{"n_layer": 14, "norm": "rmsnorm", "rope_base": 10800.0, "init_std_down": 0.00404, "lr_head": 0.00468, "warmup_steps": 212}
Each number is 128 + 24 x the weight over its row's rms, rounded and kept within 0 to 255. Layers, rows and columns count from 0. Numbers have three digits each. The size before them is the row's rms in percent of the matrix's.

# k: layer 10 attention key, 192x192, rms 0.0736, rows 40-76, columns 96-191
# q: layer 10 attention query, 192x192, rms 0.074, rows 41-77, columns 96-191
# v: layer 10 attention value, 192x192, rms 0.0663, rows 32-63, columns 96-191
# o: layer 10 attention output (transposed), 192x192, rms 0.0656, rows 32-63, columns 96-191
k40 098:105128116182145109126094104137154147128115151167123139183121132102164145132116173109106100102128101143105160158128102115172102144083132151120120121116117143140096168167161175111088149136126154113147107113155080137153158093143168115130121078143164105182136085175131142158161097119121125110
q41 095:117095104155123127153128105139136109136120164143112159134106129150083140124185153139109147104093123132117090145128154120166107166133111080145082132091191076134166131102124138117136138162108132098122120154133103137178108100138143121107109120091153083154124138093100131109126160140169114101
k41 099:116124097131089098187153135133137154149122145099141120127145111135108147142169113097071129115137155156106103103170131156117164129106116120130099123109155137106138150134145136095146142149163126113114144149139073134117127147160096169131104102157161124171095113093116133142127121131161138141
q42 085:144166142098100132124122182173136137151110148124133078118132157150153137111113097129151133138115151079128167106138115136160133135117151135122118114162126137135086155107115116092138093131106129136138131106136107172159149120145169126141143102157168119135144124169147097158163130114112139097
k42 085:123117105129134125147116134158099105115157096135147088099107122143126142108074123126134148101112139114126154140109129125083153155153144090103127092136156148127164079121124136108074095148111099126120107133106149168159121101092148109134171152121145160096155160117122126111112123103156116122
q43 103:136095148119165138147098175131080146133136114107121137122168127140106168097101098129130113122162136133074101146092121138159139162146151158111118132093132150098179103121150130103150144146102121112139098109126156110110118125136103142110107178111093146135112165150138138147158077177139173120
k43 104:087112105142137117120157131148085159151103133141147157171117122125121150103121108115159098144117144165112088116174124169144105115092127113148131117148108135128180114148128135115152170116128152099130120164106077130110165112112126105151135135130172139177133132104113104154101120156128116090
q44 100:149122096109118150141130125101135147083116107140132126123140152100176133126119086065078124129139138155117122124098098130131100159145117175129093101126124166099141080118142140130129192117145125122156114128122109142132119137109096118107143137112138124114163128120135114154103158144065130138
k44 103:096111142172118175095150145122139136129106099123101115135110142124123122130111141111135156190084084134171156091132124148117136099114138159079166098129157102138135128110106143113101122144157150114094133115151128111140122115133146119105120114108133100182112107125084121122154135077158135141
q45 096:134172127125114147126164149145111120123049103135100109126157125140161148101142107134149089140136118136143114103143112122093131129149145153149143158132117155075119061110136108117142140142164141105084126141145151122134151117135160105115120162136121127153124111175151146133158107124091140148
k45 096:067128094145142152153108097131129125137132111136108092112139127083128107098149127174135178167133115114151169121140153157129160138121131147122122184146132142143164129140145144139121086130131120126116107127124153118175112093097155129120172147114128090111121137163111135147156097135101115129
q46 106:154159094172159128129126118141123095149110170135127075108138139136134132155149123166128123140131135101164100132155174124118138087101169099094165164098130114125143107166137138134105129127127133127134147164156161120179154169123168130122120133116108139105105094103126182077115108120171076139
k46 106:120150108139119130139105096111170126123099176154138154107147127090148095128175127160089152118152126121130163168110099132124092145132126125153115170111141127130081170137115165151138142137116147139170117125094137160167134090162111116125168096114151145098140156119141115160177131144081132095
q47 094:114125171105128125153086063119131181104115158148119138107146143139128079154149177140079141145143157113086126120100164111115154094133141106125135131144118129116149117131128188145130155128113156082163104121109124128148130086135093096120149127141095115131121167132093128116110133179109149141
k47 098:178139137131117163095117143102110111155076132145144115122100124118124119209150118152122128140111092111149128141122112131151115096109133139134149082105127129120114147095082142162131137100144150144144121112125091140110122171155116131144090115146144176121125118157132109116132111150143125102
q48 070:156116122123180101151134119100081118145141138116133126151120150161125126150174128149161184149137122134180149163113099089143161119156201105111137153146070105144129136121120139133128100126124177129189153113151135129117127125133137124138099163119094114130121117086120131095156168067136150124
k48 072:152115140116121093148156105119181127149164129124146106141124141134068116129094195081156163124103094134097105143124117089154143145122135121124096126132138119128159136137125170168109126105122122104145131164124143078091141143163160131133107123119131108174136137142127125115150138145102099128
q49 083:131121146121120188132157131085103123132189121104106140130146133138097125114133114156163167158129093079104110142078113117138114106105139118097107126140148125113119137105136088111103140119116135150100143124113095209122160142097153153133104133117118141108131170125108114110109119156182091105
k49 087:118154125140170177135069119098149116102129137145079122146099145132118117122145102106132126120115092114150131105129122132149116113161092116145129173128137147167100120156141090127100130122135158142142140107137143133145174115090149087099176105149103107167147100147139110099116125122124181119
q50 086:074079134109099142124118124180146134146122086131154151136103109134113154139123123134151126096075108111145129058086127131154092106148071109160139103132176122117158113166116143095120139180124111129090120125162150094140127155123102145108084126120130147142135164121136184121104111129115104131
k50 085:158099168086149123149130124092160121136116124104114090113156150133133113117131107119081131108123130131117134136121157152106099119142141128114157126129106107109103144142100076125167133160145134086165120136106115091118118117094083138126161152179132091129099102096177129158149147118099168165
q51 098:139132113145126077114117120120161140156165136113142135104105143091141145147129187189106170143144090217126141113131142139135110108156140103112119171132130139112144133118128157122151168108138164137158119110132124105144156088106101114122132158104094141117126118115135112136105134136095142116
k51 090:108167135188106103106133164157088102115134106143171146103119125118151167134140143144136111156140161121131119099158091167109142082129132146103142148119097132128114103154133115126106167120117169187125123110134124170101124124133126131146180089096123174091191130112127118115098085122142122121
q52 098:126117131143111173103124115126135104139179129082135091116126152111148148130129148144133190116138113165148157113121114112143093147142135109123096157146109119122141120145113174110152109167102142144152134114117126126172152160084142125127131143088149180104109154134145098142100133182129115105
k52 105:138124126162090124156174141141076120133138094102171121104157151123112108136127149136132117159127133133128080086147150166092131096148102114101159140148144106126137090158135131105122137173130167163093138145137122111116100115151160121139111129082125189110116098106103150096120107118129113166
q53 105:140147135144156131108154142119150122136071106138110135129123102122091115141149110143151078134127137100132076127142130133142141116115139082159166148099141097125089135134115129153115114140155125139080145152113130082117123139155124110112114113138110100158097102150121160105139130112162083176
k53 122:144147109112129118143117107097185145135128160139116097140151122106126125138145103136172149115143123118158151178106133125168114150104158165134118173161120162157127178126142164155144091079102117107142108139120134150155149089100118090144134136172141096140158137156142114147128113161114157119
q54 109:119115121136124160131082146098115072133147102124140097139121144113138142136150164175096200132163117161105151138136127115132116130138129093114113132150165124115138101147120166079130143124081147154153119101167091132146138124131174121101157149081114164103124128136122071113120136135107119109
k54 096:118118146147151125159157169137076097110140100146151096108122118151137119158113143164095156145154131127125113103144133113069159105149117101119160130141149118100138085154114132123129134200138152122089155118146146155098122128158143145099131119069106144104141103116117133086115147109143137137
q55 122:118107109103107171096072093096163126082127132112149143121123133110148117115135093036069122135172120162115130142110118124107093166149104131157091124096118126116146128165105157102136167150092139130138107110140118141144133115108091151138123142110144111136185142130104161150120141112119138114
k55 103:158115167142123125126171142110155139110102093127138131163140155134112162121100106079158113166068129145137144109134128145120109085115110153080128085129143119142155106138136113142162161106171085123110154169157132147146130158170138132129139120133138166171089083087145140137139152093143172170
q56 099:154148110150143102126118087133174144153109190133118097099121134138165097162133131137127106153093146131119142126131168137148142115116155149124134137118137122195142135149149149176142141120122145130164132160102104128184136139094114070142132118138121139130141128116132157118103137141140121133
k56 100:133140149146098113097098132086145116144087174108120121148147120093131139153152145110116131105143105127126162156128114135180102137108152128095116104085123114124096193107098143140119146136123164129123104110086136140134124136142081122103145107146168142160143158118111100185133158157104098076
q57 105:141145140107090132155122146125142123119139113132151092113138098106140098143131125090176141107113130140148120159133135140162136138113135155159136174196114122179103173131121120147173142111135103136138127150083121119133104132143107095143107168149133112113124118129173124149129157136147146146
k57 104:097117147134134113105117090146114114108123074156129143115132147103144134106104143109192092089129153114103106142107147124099117149160066134097133107149120117139122097129131101097091115175151138134063142109095177106118115137125107125136161122104116123122125148164115116119114181095078108129
q58 095:142112137141117119143135165115120161130128147186142082106144142107122120127157170155134118138121168117088090139130191125128109159117155133129155154105124164124138146157135162156094160135123171111134115139132129151143165134126132069117140122109127140116147116118151118146195161140174111128
k58 094:140150096148143143120115090095141136161104117159131103139110096100147111131153111115133126119081103176129135139123157164091078153121126144133148122099153128097139122085119121111099144179129159134098110122144123147186140120108092094094148101137145119130165110147132114153146139135088122105
q59 104:126108104156099139149140147113119102119193116089155140131137143135082106142111153085100160117108148120104125147120109120118115122113127119100105109106113081104158170115132095109092103099148105134120145129108144144087079160127121148088144124174171101112098140082111109123147170136171137120
k59 103:134146104130139129119154131153140124084133104136126131123099133130125095154089130087108111080141141169148087118130120134099089090124108128102131088131131113096115110098130135087097102151155161181072144132149114122104144139127196117137063091130110089115117098148150146107130115108160113148
q60 097:143116091107140160090123122112079119102124100146131144132125153097136104126147082118092144093159140117111124153140117159110116143116116160117137058122151182113100118158124130128092118137114136141093160146158146130134112163109148143142113127097141127095141130075135120113090147117109101113
k60 095:147115113088157166122137162138158157141140147143106102134136143151121087135137115118096135149104116139117106108106126117081113126149121130140150120128201161136122104095079122147129148100136128123144147090128150153144144152152132126095092131105077107130124125076114119100093097143139138127
q61 096:114126090152140124105132118144130140098133137081109135111118149157158079158137147127144056155097134119174144167158137114098148138123116109133136166100121141115142129127149096154101089112165153148136179127085107132116139152142163107125163111115167078133136160125132132132135141094172108171
k61 097:102151125138116131136142054110138123113132124107113114149152143089107118139154177140114140125161128159099124130155138121120116089100130160104099168129128121138109135117124136187118125146075123139123094089141131136155114130070129104111110117151111076136088165172129152117148103165102103135
q62 100:102120156134123135111128089107101135118113124104137132135149136121139135103134132116129110140120140177099086141155157118085184094138131150110117108148110118110146125127119078129095129095121092110131119101109146101120076141094101136152172123169110169148116131106094093104108127163113136129
k62 097:158122143095112152113153161154111126116106119138098147156150120155120099151112113154105144095170123147153099143117115133136151101130137114124178129107136114146111160142110155154157131152152143180136129104129166088126097141094115131144079120148092116083074118127164138115117111150130107107
q63 097:111112123124130107176108168159145112127154111176096126147091161148127174089154120084172164103128150126109105131100097102148125166147125164147131107193141133165094142109136120115140147154120123156087106102127146113108105135179085136161132120156098117121097095123144099119156117120113116143
k63 098:101115168117136103127142118130128112118143063165147183141112086167126135084098102132143132117158151119102137111121120127082131160163106099173143144169136113135171107136146137113131118149139110113085120135129150130110112150109111165148127120107114123131147103168139171112096149116098132152
v32 088:102123146115153115149120093120122148094193130126122121154137156134142119138095148115147145147169133191108164124094148078161101166094133177155096118131111109155139142152134112134140135130143126159114185136104137125093155093071128174117091146150151099143079123133067100130090125126152132070
o32 090:146119119101145167119177140120115142141097098145107137085119104091144117163165102156096094149139139079139143115125121125119121143160132136152161146065161125111107126102110149116096128162124171123139121121151119115121180151120141081159142116124128145104127112107125126142133124083149117131
v33 116:085139111125140122096158130136137116064070141093156136146094152103112123137121085129128118144148122151119119164150091139148100129134131087147125141128124104103139125132095125128122144127091180148126132200080141129153136131093139121147144109123129126155145128103139115095123140085089156082
o33 116:146134117143143111116106113137127128156118152146165076152186150158108091128076172108160085116153141190134144121143158150103089165130100142093166114153125165109155130176136108148092130118103152138125130152138115101096114109120091088149143160113118141125141101132123132099136149102123161151
v34 099:126146103118127114162121109177138142175160115106127149054133116130088149139114149161120149072160137082142097106102132143128151162140157154077158113120114126132159132111150117146132105150120112162147113092140126146114103094134109155110129156114107144080085127146198116134177138120148109142
o34 098:121121072111119115149114132110148138137109124149110095121079177135138137131096157079123138097117168117087124148117133126104143145125120116132089102154154164117152127114115159106170158113121143135127141117125118136150107141134111168132119088138178105123116139120116126108081081154123098133
v35 117:121106175135126157126156143132119099120143144135101170134117082157144117154141117135109136141127106152108137094123062093143134130123142097167114088125106172116129134162079136116093133115111096110127103119121120115130168145114147131179111098112147139160132108140080137058112166072123141106
o35 115:153146167115096151140118115071143132133101085120119110143139078109122114153104130137115130139131121140158146135129163137083135109129137129129142142104148156134157131119115109109122125109188132084114139148142121088141113103129140091136096158055125112110115112095129111135148115117119128122
v36 094:149126140136125132104126123115095195141165122108118167117120111163147131126091135123130135107137148127134132103101147117147141151128107100166095137117138125114152138133132088106108113133138144133121127118118147109153126077122151105098137158157095121138169158149123135125124142158169094125
o36 095:118111122082147162156116136141081124118111119155122108139118134139142134117093115146112129115150097140094117136085143155069116112146139103112125143073112121108157100104124153095112151111084160133177156120118130110141146139128171151116139141120116126101133167134104122133121119123101155157
v37 095:132098099126112125123149105113093141085139108137132167142131176131160158119114085120145100152128146152114139153086134127132164124140113125160156131132135096133147092117135124113138135089107144137148142123137150139142111113093135093072102171110082079147111146165136060152121130169106171113
o37 095:155149110134143084133111128144092102099161139148165113108138133124133129156122171146123100121100118115123145124162149113134095105163154109094134123153125098118154164151114101136108125160146138130100140134141120180116154139096170131112194119143157137123145167134109145143103210117115134180
v38 106:140085140116120112118137142139095115132123126102156132154125146163145088138125087112138111134136124161086174134126092125125102127112148118139118120135138113100119129158129116060105123077066120041127137115125124100141162115122148124134121133114138107153130122168070116095108164153136142125
o38 109:149134135134129113126151137127107126154087122127116126138142106152130115153148157185125157180087117141134126131125158125078110121149142104123192173108123104172109112116096086107103137119103150158105141165113120136133171126136126073146122113086138094120129166136122134168156180071098134100
v39 100:126155074136124111102123157132123129138107141144143081183084098098148116127119103128132127104116134114182114135174109091143145173145126112160092155119153113081121153075143135118162098135080117133129116108103156125146182144120155145134112135140134116125148133119083143174098120160095161109
o39 097:123118110128160143133108122133104115125084082126098152148136161120107149098140124097132135148178133179133102113080107124124097156134122138119124132088108108139138088163120131121101143170125163148114148128080135132127121141169121072153141148105138129139120158125098117121110151133110153114
v40 099:124144094133104143174114104134150144179134114155116133111165128127132176107128133146136135132127148085086099126115194136145141132109122149141133133111131132167153158121132079125131112156106151099139130133129134119093107123112145184131135140156132129112129165156166119159148136125153115141
o40 099:129142078098162128159114121108094097104143106150095076095121160126123125094132088098119138129147203106094137147125114154114126139130120108131113122110147149098112137151116162097107079116118119134116130105142164114132126171182074154138134108132177110113129113125121140122100117133149149161
v41 094:092192114092117124144122152148144104129143119135156114152110103090140135130150107130119129077106143104152167126167146193124157101142169109128124098126151120140146115090095074129100124133091130114145105154136120154126102128139108095105129145116129148114155170121137155133091132141137122130
o41 092:136084115137139099165131137071196129110114161144100113147135162162099120109148134142177163072143161158092081186125133123085148144098119135128115150140099131088115134136149138129117107114130128189084127137141151112112106151115146149116120127167135095161095132133138133130166131145119098163
v42 103:133071118114121101143144117146114122142155131135149126124101113098123126114141113120147104098170153087119133149113074129120136156173122121141141130134142100079124114091132184126143046101095112110160115078115165152121101106129115139120131163093114121083127109149151087142140130117112174128
o42 102:126127107142121081111116130115156127116150133140151167139106150114152110174171148077154126123113138130144151118127136114140099120131137135084111119197113136148102140169124092140125123095104153162092146130108097167125146148071154123145131105094129106131146174116116118145102176102136114122
v43 108:125103157162120153115166132132126166092076140102088141115131112163125138133133101112117138182116099152135107101105105111117117106111135143145139116136159130100117133165091103127105133141120123114137107140111102123155166170171121107158151079162166145139116116113095150093114142130106133145
o43 107:121142180148125139105109128137084110143146145125098091101141076132109147134115131144146147168101081155132126120154154130167166082083147124132135155129123113148138114123111090121130127143124100088167131134119118112136129091127143120116112145086079135145131130142109125136132100131098151108
v44 101:107143150091163116143101083178125089149151143170162119116106161136142135108130195131142136117106182121113160121133115112107141154137106133102136150124093139126133090091186150149144152161102094150132094103132135144132126131097150108143129111107136125111141121115148105100137129118118136139
o44 101:109107087164099166069147089117146132128117138097155121138133123139129099148178105162141108137143117112160153103149139113111142117152116129110119131148179116153130127127125116148121145138102136120098084104115135159139120144121139103110158117127152161135130126142132135167110169149141100095
v45 097:136143119121133141134114112117113153139162118125122164085133209170117153127114145149138144117160126138114130118104106146128134124130129138117158137125074134126132125123172158136135127101136109139109158108131126125129084084088133139117100170083101059119046107174165111120179135093111123114
o45 093:154141094138143109115131124178101132117097128110158140124095142145160120156101164126127112132100137060107121096135147126114108174135141111112110101154138171143144138110097102096148135132150155122117145150180106176149139111094123153145135079155183136108125118139111145147088178103115089136
v46 103:112103119178121112117144148142139161163143129103169106111089103102106090137150143160124099127132126095149125153179124161106070159128124111112146170118094125079146122095148194127130072152102144165130131069130126089142157120118136132169125118096109105096128139145146115123146109105118138109
o46 104:101128087151127108141109106129153160176124093134131134134088154144139102153084162105090140132126140160123127083101126123099096164136143152131124091143111171135113110168131131144150180114107139133165151133116162120121131122093084109128144125122147149097129094114131125145116138128109144094
v47 103:156158111121140110115146127103119063118107140126107126161138133152112148123136121151105129157119144134102138100069104107121144113141160142142150139125106148117105127137106105131163143116100124139146109151125134170140134141140114124095131131144124082085116131113178123134131124179084129153
o47 101:120105149106087088157109137145147110106111133149127095146140135133137149105156127136169121119092095138139125150173121145172129141127153144139129125223124101122132141129120143093086130157087103113112084116110129180148120113121132125105167105123135101145129169142103139114084164179087119120
v48 095:099121106168097105150147145111120137136108149133118159094107109131121140123148124168125140134148096119105110116075083154120109124136166138121136120135141098086130160124136142118144099104076143110146154124117136161121120146160115182115130140113144117113097105168158105127139146129071175119
o48 098:128134117145141061114147147118141107153116107135119119117142147133142118173197139088173170170089152123117119131125108142156131167114130135129126086217088147140080147153107087115121090108117127139108136138082122143115107134113126108171112098094173120139128153137130135129101146074114115116
v49 107:160148120134134098103141118126133119083097127115136124157133088117110112114117100089112112145148144146134159156181138108135107145148112124137093139131117129107136148153073077107095105130129149124128098135117168131131160117156149117152129083185151160120153115076148173096135108143127094163
o49 105:135137176111118165139090087127115120123113131165136086130158112123118156070099105138107111122155111205159151139125136117143156101112122145147133175089137128115158096135110163129121174145095116129153101118127116123162165150137085110129133153092089105152150111122131074093147079184116150140
v50 092:165144111134095127075114202060143152109129131102106126170127190131122102140114095134129131122110103128159112130175127155122125101106165108106137115139149172136114140130113127130133148108119123118105157151127129107141084110079115115151137112148110151124102135138079104127095162097084135101
o50 089:126136107144113104183135149185153113158126133135102161135118143135101157109149137163174142105171121147137116122098135132150128165133144129108108093130121156154122112124142098157105091187150111126136141147155128093117158090150101083163087129118118118135094130183132156118151144130159132113
v51 115:141150085123133113102152168134125144107126120108157125112111133088090117109131118114129100125126169100134145184189167175096095132144134086128121144133132113091154120102081105141128090128098138136168121115115175115115078090136132086159106138128104134099139130147189155114129116139138129159
o51 116:136122112180109115145088079134162114154096172169165092120088152145130168111109142165142118113129117165113139136114137122098141138129146128126126133180119173123128117166134155155140136147105126155161096154129131157150171156116115155148141140112138146143131122155135102139146128153080122129
v52 098:113103101158121122135115142146142153145117118095148080086133123127132134128119155156139118099158135095154061129107109101138122171136105137135123191122135131099107183122177150137154095123111128163124125096112162122120142130152117178116119147147134099116112107147173113176130093150117159126
o52 098:124113115103153111141114136182088171149101083130095159138103177121138128111095104055117131144136173116135118087125135147144109160116131132105124107144104124120140107151098130124125170114106147116128136078096095127138108145123104095118124133127154113116162129106105135089103123111104138122
v53 086:121157061086132133121138165134131113157101116121157101134168126093117114104143120147141118106105117089140093095148179178101142109135147113111130170143161093150094137097153136135159141108107122109136101112125147119104158148156125110127120164122108132164135093186144147182140129177141149158
o53 086:157121119168120091152142120155127129129122181105107159117102129119113164128146126111172162138115167101136109142117135112146131149113113113145114117196108098146128144113127072145134107136159112154092117129112132174142095134159116153153119148165159088151105166155123139105157150099102095106
v54 103:140108134116104144147150133140144136139137125149112112129186066113133125181118079127116145122124153111131134150145135132124126120111139150139164075125160151189174115158079111139115155173165119089129125139154072118101113155135118111146156087148105168129133147106110096142122169114151103131
o54 102:096151144120091129149155110084148119158174108143129133137102099135085153149086118139096134124134133138115136147133129142121135087104108118092104141100147120139145190109120136148116110124145098151132099158128139086125128098152107158126087127114134138131068113113126123082128069133190148126
v55 098:122120113102124157148104129173130128142134115158126138121128169140134134138132113166125138099102135094137099108124132132130159080114152107057172102131147143173120105157169110120119172125104117108145128148114085161146092126119125085105136114106145165120148151118104145129161138107135138106
o55 095:126113094137137111133148139110168127140126176094123126143136138112116147126160144134170153109135162112129130118135160141111136129153093086132137122160141115144109148105150107140164095142170114129092101126156131102106087109139133156115112097148155088150095162135162156152137147129140122148
v56 107:125116131120160125116152114140138126120140120107122180116138142118119125131124115141128127159165154140112124148122154145116070090133131128166183140124106121123126118160107089137169133119133147136169162134155119100089116077069092076159138146145113137118108131147148099158139140110145153091
o56 103:126116120145096112146115101141153119110163161170129092114098112110128120157097138111094136118119132120133196121153164129106099142161115107133136118205143141134144189118129129140142114170120138132143131127138164134146185110123092167124162126129124153102110069126121166107142129127148155141
v57 102:091106122178138133147119093089152147127141119112133130081114137124109134112149187138135100127147142111093108148137124118126092128145071117163132174120082146116144152121110132119100071144086173139143116112120175114114095100113138156140143137111149099097133152161181129099166102093128135148
o57 103:135133106099131127147078110123124151122135106131139091109116153126149078108106096093117114126145148137129163104151141151103094123154175142120134121160128202086104110187099148114124119090093094108158107115148120127147144150087070144124167102112158128096178127101121126151127152152098157134
v58 095:120157060116141104160124129150161148083099139128148111158158101098112097128126145117131138115161110113122133136164149152140096122115138145124084143140123085126116160145123129077111106152104165121119096126125125106121178120180181161133143074156157109123155110123141185138138110116159101159
o58 092:135135132127135130126145087111119147144103140129133131128121118124109157123144080115163134146155145144142137163093100138131135122093123153144126137104125142116097124157131085130122131093109121157095100122134128128132125144102049117171114142141107067143145134115160103110166097104115135106
v59 088:112170119123162127114139145109124149103117149092112123144129164130088106129117126106133151150157115154123159117151158138141113103092191126088100114140134109138108159151108092138121151105133157118121159180085101130140108137116137105148102102152167153124123165082096152111090117108150119111
o59 094:114101133152153160120158156129150107161102155145106116109133113142125148112164118180164136146154124127128129133112123136107155174110099147175154132095130137112097089105150129134138087164083133148135131150154124102088136111157133143163109113114082134156112109150147145131151105098150116119
v60 097:137138123089137123117148145115139092152095128163164097152162099083116124139152062129118109118125140105139131153159118177125136117151124131126161120124178100144115106103089158132163128116135113083120112132131130118095124145148098104140140122123102157168162120115112095177132144136116137107
o60 099:134126135139099088137133119130150106119173134115164158162134115140095139144126143083132158126132145151128125143125110102156105147109083117107115125183113097155123171121142071144107103116133125159095122154094136150116103126153119148129117143139115101138103134133124121084139149104170108127
v61 105:114131126068152140145139132176131119183141128161138118127095150125076138117141128108138119107083152102139156151172139118127151143129117115154085100134165116134153083094086081115112135148096085078163069107125151113098088121098180101167123124084133155163163154160102156103149163121161126148
o61 107:150140067151107177091081108067141114110126145103149094118140121151120126127131132154132121127164126141093136160123138140057104104122123078098109159140168138115129128131146126133117096110158141150077121160127130151132127147192156180134125141083143130140099158155107118148172152134119137132
v62 112:096090153138147159144119089079117172126167131092122116104145169148139143144121132128136137154131147128098136119055128103138151138099106172160139148110135121151150119141142129153148138132134137127111178143124085118118100135097084136101123161106128084149107166147090032156095130128134156085
o62 109:128080108082132125114147186158104103142169093125118128126125110146144095178130139148085142166122108077109118099153145152105099119152138120130142130115142115098115141104113123083129108125084141101145135115134120124102130096125183138104168104152145172104129121108089170135113172087180130141
v63 097:138115149106116100141126087133117153136146113151149124107107155109126123099115139129162114137145160122116166126118116137116110152161085170115166134137132142113141099107139181135140052114135120121139137079150145145154099103126139126130134120108116090064130126142179108117160130109112136142
o63 099:111136103151122109106142094136130136126151163119165151117104124127155098184163121134148103129109115111141169074167130130163132100127152137081100119170134148155091149134114105169094148099094136144110110127116127162142180151058133117140125074117110131127133142123136128149086166123138097119
q64 062:139097139124153090101133159160146162106100119138113138131111172100090134125169181127122117102114121151117134126128151156137117096086126165171122118139120102146146135148126123169119112133154133135131109146148166124173114139163168146102150069100152108101123120116155130157144100124133120159
k64 083:131102115121176155142147090106118103139100114106128134132133168132131157129143084138121091096163139135109157145141095150120105125117128128160126158101136144103157161150126132122116124131094118136170157178121156130113153097105157174127130074120065146136147130102109126122111109131154132163
q65 083:120170121105111157136094147151163152147142147102171111123107140137180100084120121111152102125108095114145145143122166154094096118096117146130121145141152107136064140119110079150118140110153102142099169153099119098150099131143117142139155128124111161108161129166112135138158153091143087123
k65 074:134131143093123122122131144112127121130126120104117132114104114136150096126091124133167132168084119118082133139101114079171146094145113169093117133131080163149139153150141150143138133114155140122072102112150108151101095186142098102118140165129158148115071126120145129111104113119101158108
q66 079:121105126094155168138110111138140123105112130106156135150164131106183089113124131101141109102108133112139094136131118146097124120100152126141144166146152082154056117116113088103090158147151154145095149155112117148169087156112139137153102134099113136102132128103101108089146188120127106165
k66 071:149163130164158110082127166125143100122172129133124092115120087113130129163132129127192166109115145156157149100127128116144178155167111117090109125156111104176110097094146132122122142097146157099142102089171100139127094123109136102168155150136145072123137175136170126139140137137133113134
q67 075:157125121146154136114115163130123115110103158093122150132145134097096117134118104130156198118169139166106117142155101128152139168106158126135119132115098105134157118162155191118102132132100136159166124164147143123120096114122132165111096131112166070072126120094131115155110122166135095092
k67 084:133136153133164117168122094156113102120130134152136118142137122134130184100148112090069147131119151146131138118150108143148105074109133108111154124095143145096158141149095164121126129101144122118125132132114145099140116111167129162088079146129134115190129127083075115124147130149113095135
q68 091:095132088092128180139096157086119129112177141101148106124123159142149133124100100098154155117141130108119146144161121119093143151135154132152123132119109112118099135162141127115063124100065151120114134135145130126084139183110169144137131117117112109089157154145136070165155127110162108122
k68 094:180145139128151123131178104121104113153115133142158095131149100148159148106139123135066164137128140114142116140118126140120122104147129092080145163132138114143128078077104110087136177154134118079108146115099119097130136134140117100153078107106147135153137097144129156109116138101110120102
q69 097:133148060074166153136147112089107161074129136124093145088152149124145121118135129158104152172153121146121124138120119096144160169181099123129102143133155140102169098158157152136124126127098133127126113130091157159100117124142143138125119158143123112157138124111136136104115143177142088118
k69 098:122141126136125164141140089141108137149091096164153109132162128125144203093170132100107121163119152105120105123133109141129124129146135099113145108153164113142160117099118106099139148126133117118113140128084136132122122100145109118177086111132099135146123117138092150129135148167102121139
q70 111:132085124118144130119088164130143127120180132140168085102138163121113130142148114100140148120132140099111146163159130102073149109108138140114118122124091155094152152145145132101081112108089125108161182104140115147106129152105169159104166112130133132084130151128148073164143129108124144124
k70 102:164173096132121104130101163090095106149117112112148149141131120160165093144127126155097131149132133154145143119121146137091097136126128140116134160097143131096138066147139114078155147137132157098100154164134108143157111098131142099143074114067116127122145137179115187116144123081137110134
q71 134:141105125153132157150124167105135121141142161115172120121116121127121118144161136123136133122133118092146084115138161141110149137103123087162148098132116104105131141164104156097119109148073119140142119150137158105108148143122152105100141145127123127091134099134120099171162136109149137125
k71 102:106159147105109139158183137132078114145126113140161122166116081165152127127140130148085149155128131112163123074140150112079115119136143146115145164128142122109127076095121089109161176136128128102127133115117116127120108135155099130141079117081108120140126112141134156097099126079109138152
q72 129:142133139155125125121151135088105163119138107146129105093157148115124106157118119119166132131139169079107077149138128130124141100173159133103192122169119122132140138122100128140107130148124142121108173106080153117113131110177134102113136159144096120098152108139128129137137125127098122131
k72 126:161111127123140135136195124128108145134124136165155148128099102120133126117111090141100169157154122056115098157151133113116147119139103114132153117110147117128129129107114131132083143125112117099094118118138111131127114149132142150148085123130095137115128150117085173092148144108079099159
q73 120:093145124181080116126105106134054078103153161141107164123107111128153123093137136127079133109124155124159121121153125101153102083102112113118128150105197144113140135135147133125068101143148117131148180139127094126153113128127173123118147119095120120139167139109112097155140117143097117124
k73 123:155135106155146144135162111156109160135124159053105155077104147103106111106128151102132152155103112131123112154147135147134125118118166130132100103137122100148127163090131063117073141084121131134144166160136098166124145150108163125158127128097158117139104135119090151115141135164116128133
q74 139:129113144109119117147115154140141135135140092117113128133114123166078108114111116187131166134154119125145163157124160154112165118147140112140120112137142115105148122100089147124157111143129108075114103121122085081137166096130150135107125154135147148131102126156116133124134123138125134162
k74 130:114109139136133168132079084140112147113125152139109106115092123149108110102196123139146092135115148125113121097134150141147112116111103106137152116110129129160146098156126134171131113163160149143127132146149127134137109135160097170121134125116159122146095141111093133114117123130159151142
q75 123:129100132166116154123113118120107123128096117120141130133140141114132124096090144111103113113141127108101068138144173143098109107147117131162147095085163111116189098153110130144102118126114129097119110148122132150119106133190130124110140154105127112131110115161094105135190156126128148142
k75 115:154134136138146081163188119071168117149118135162148115187089155143121160157121110120125137155112090096131119130138129137159146088110185130142109095146139107091166160071106150147126137125135168109132138147099127126118135140154161123103143136165155139118126082106124117112135151126179115126
q76 130:151155106187134120121121107116118133091100129112144120130141137114152135111117152125075158173126107127117129129111146162108151119107107149104105098094091128073184145108158130152126152122127123087132111138130125136102120132124104092097129159153124106146137117133114129135133200138109135148
k76 127:118144099131114139119103099097100141130111146130188138146123153141157112138143166113139110139154103148107095118129125188151114067113141142109156130116110132106161174147132163169121104118093178098162121145102080170146112082105142116098167144193135150155135109152135100128158126116125124117
q77 128:092109096148123173144126097096136163149151140116162149087103120139160122127120141064125112116131145120147154134119133136124115151166091105180108135147177118161115143105172109094119151115113142139109171167106099145107129114140109126111146160092141129131124132133134131125126139082171111141